python train.py --d_model=192 --n_head=3 --vocab_size=4096 --attn_scale=0.125 --tie_embeddings=true --init="normal" --schedule="wsd" --dataset="wikipedia_en"
Each number is 128 + 32 x the weight over the matrix's rms, rounded and kept within 0 to 255. Layers, rows and columns count from 0. Numbers have three digits each.

# up: layer 7 MLP up, 1536x192, rms 0.133, rows 581-600, columns 128-191
# down: layer 7 MLP down (transposed), 1536x192, rms 0.128, rows 581-600, columns 128-191
up581:087076162134120131182176102121102117216157171142087158120114138109105144143109182139113061188152133061173159136126086118159121130114103087145115084153074213121119077164123163126189109089161171
down581:113134102196132148126158092057114066112175124169135085193167150152091160090142180141148080124093086114133114130132107130080075160119132097111160133097087138108073071103107132145093107184142162
up582:082137079053150084107122121093138102100121158089134036108113127124154151095098114133157156126162116155148151117130124085128072088151158199165138112119138153121097156145135139167136094162108105
down582:142126140127116126136123105140158121130122071183078098152146158170173132151181150098096120126154142161168168044145101161186122133106137085136138145122121119116097082131137186150142135120140178
up583:129127112141115121171157103133141138196134183141145118134115143088135115080151163149173121112108137093108160096119078137184141132179127183193133101124125195149074090149082108104132127134124164
down583:108161120095111077118066194117148108073154147144108132107131108128162119120125171161115150130132085144083132131125115076092166096147130120100117129118148099140177092080129143176123090118130136
up584:146086123111166143151209090154082060123108137156149147087134146143149150146168107129160115116114068152090156171234121135130133135102168209150084143106143092089060102089137081117153126054128090
down584:137091121126106144100114142159140159166065115160050102149120120121102155122141148091107149175135126124135087144150120121140162096137174179120123100124115140135111150134154174161088118149140128
up585:114100137150134148181182135126184129132155174117172168051092153180152103125092173109097076129093117111174128132126123175136126155122101129134062196147057110166151179120120152147155149112199166
down585:171122108134166121094132123189150157153134188149095087082089138136117121143090156046141187155118128143142107062104087119099154154086172113111125159199137108143128139092189127130201102145101115
up586:159102183116102110130126099168137123177148130104173124134130170186114107158102109156191111102120062124155108197145149147145078178135094149118132141114160095105135122110111134108129124125156050
down586:120105116165127090151121119123127145078098133136110112160123144141156180120141145128129102131161120169108165038132165108162122088078105135149180114090096111056110097125062124154131078132108162
up587:076063131013077053125170152167152084123132145146080153180136125182179159059086130163139141183077163065092140188122132078143133121126103119127106164088124141031181161074024149167136141088154160
down587:103110115080119096157174093170153127109107134112133112164130115127131145114128178134143175154104127137129135157160135128131146131130143094187117138100113119069122100149078158108117101157152150
up588:151157107074122144111099154191127101170145180130161170070115120121108132089152099174121110137130193089132138126133159163099137105136134098146130096128101129146169103195096174092194161161159097
down588:080123131031138145105057209169183106088000053119183096130086137151095109037111179159131118123143172174120094072151142136125130140203192144129116136054101063100101098126120130076145061101108118
up589:103048154063185144201175125159077075098223126057200059179092128144167131097124151149079109173095177129131140131176155070179137107078181113104151162135062161068130101096138147098125116128137091
down589:108095155116078123119140197160110117209121156093225045197162109062161095135145145208099149114097136132067201218145107184164058147085065066094122111118234145067071186101057150117148089144150116
up590:102130142101127095137140148105143145136106098140131169168115144158142121072159135136152099150179124131078142143117122118183114089151139153128163120104140156132112098080100094101124121094102152
down590:166109096094117129077107102124161140085130165140101098108142107133072109132131186168120149098159118177162138133184157115146192157163124113155128106148137132161137124139112121114066161156130167
up591:134176199094143148143152116173119072185075078093135132121126160144103109119148107148120166141113077142091130139144140076179172129136151145155147185071120132121136156150152089097165133063111130
down591:111133166049101118124140089115131146115072043145173133091152152152173221125098109150101099106159172137124149166136128157094170185100045144169118118122119121132123149107119097169131127131146126
up592:095104101178163121073107056114085105125155114117175097115184129146142162152131167137118074091133142108077123135133156144108084148118174181157130133103157111120103141071114145179168075117148082
down592:134124127148125094121168149127118144194148180139125106078166067152044127144147153085113175144132150127107169087116099167094140151128134098155138123135131111133137125126127117086107137115182158
up593:069082123135121054135110100120156113109088173132156058156167154114141197076165090111219122088080205096123116128093138129122182093141131136113147096125156124158043184132099129160116098151125141
down593:111125104160151148130096073123185094135081083128144126095109135016156118091167103115097121077112136103163124078150127179059134139113099125082173154117138072132124116075138123200098104076134093
up594:104110131130116173167129137198088128127169132220149098151136149158214154153141165129119144095092140082130218115169166158090162143100111095108120105098131109133116043148149126123173124109148161
down594:110131162076153125137115083146093170156111122114156094056120130123058059080082163125122134134134051144142151138058197121167131105191128154110140167144116136183099160101146167176117145166096131
up595:121117124114130080128152083109113128156139137099116115090166102091158162091142128127164145106096125100170141140134101126110156158117148124103095115132146179130134123105120158140106137126107109
down595:091099171068141140146144136119149070077091111132105152133118168127182150173111111111158139131107083137158119143174080160111102099118210188145162136094152124112136091143102147151162070167133077
up596:143135193144018068215173137118128106150087155133144141166162155105101149107130127128140108129153093122169121167098161152148151113071093102129145103112107132088145097086097158114118210082131068
down596:052118156162140112129119169148114128132195077106105052119089096165159132146176117078140150126131150096064095121121088063149158130137137096132145214128194151118118133097137214175133099157058117
up597:073084148078114146199150139101125152139122114151131145104121176073185176131155123136132084107148149138137130135118130132104154156108148139124151116138076146137114126175130145128160128103103150
down597:099139139127117113126116131093155169167156163177107146111135134110164132101174179129132152145084115133159111100122082146095095173156172117095121116142138166133088115082115087101092152153158112
up598:153122139129136156131135189173105127208138193164145149156127165185154125125073176147125120145153107110144110130103155151130161116132105112165134154108092195097163104189075111190186169085128154
down598:099164114113159163115132107141126123094191092111088168125038164156101076110109137173103127066084115156170163143197153129059168121085147129102154160096105066124069165138094186120077136132127111
up599:127119144089098154137111133139112138128124114117125137118128202146156133139121099152166122112113132090138172125132139113146144111136127141127158132137149106105122126115128082100118130121119134
down599:116144101130158129125105131117117170121099098146130175117113089118108119099122153090094143113166149150137108146099101123090109143116098125138125139100125148126104094132155130135147133125113088
up600:111154090101144107113149124180056163097125165143157077169139151169130088090152195139132082146154165136119196142101105090210154154151121098148099109149097210069095133185094138113191120167131134
down600:113148073132100114156133117144143112131058116133125116128125093078141111118128130121076172184111089093121164119151142098146147122111153145111120139097120130145132145161108160134080161086102116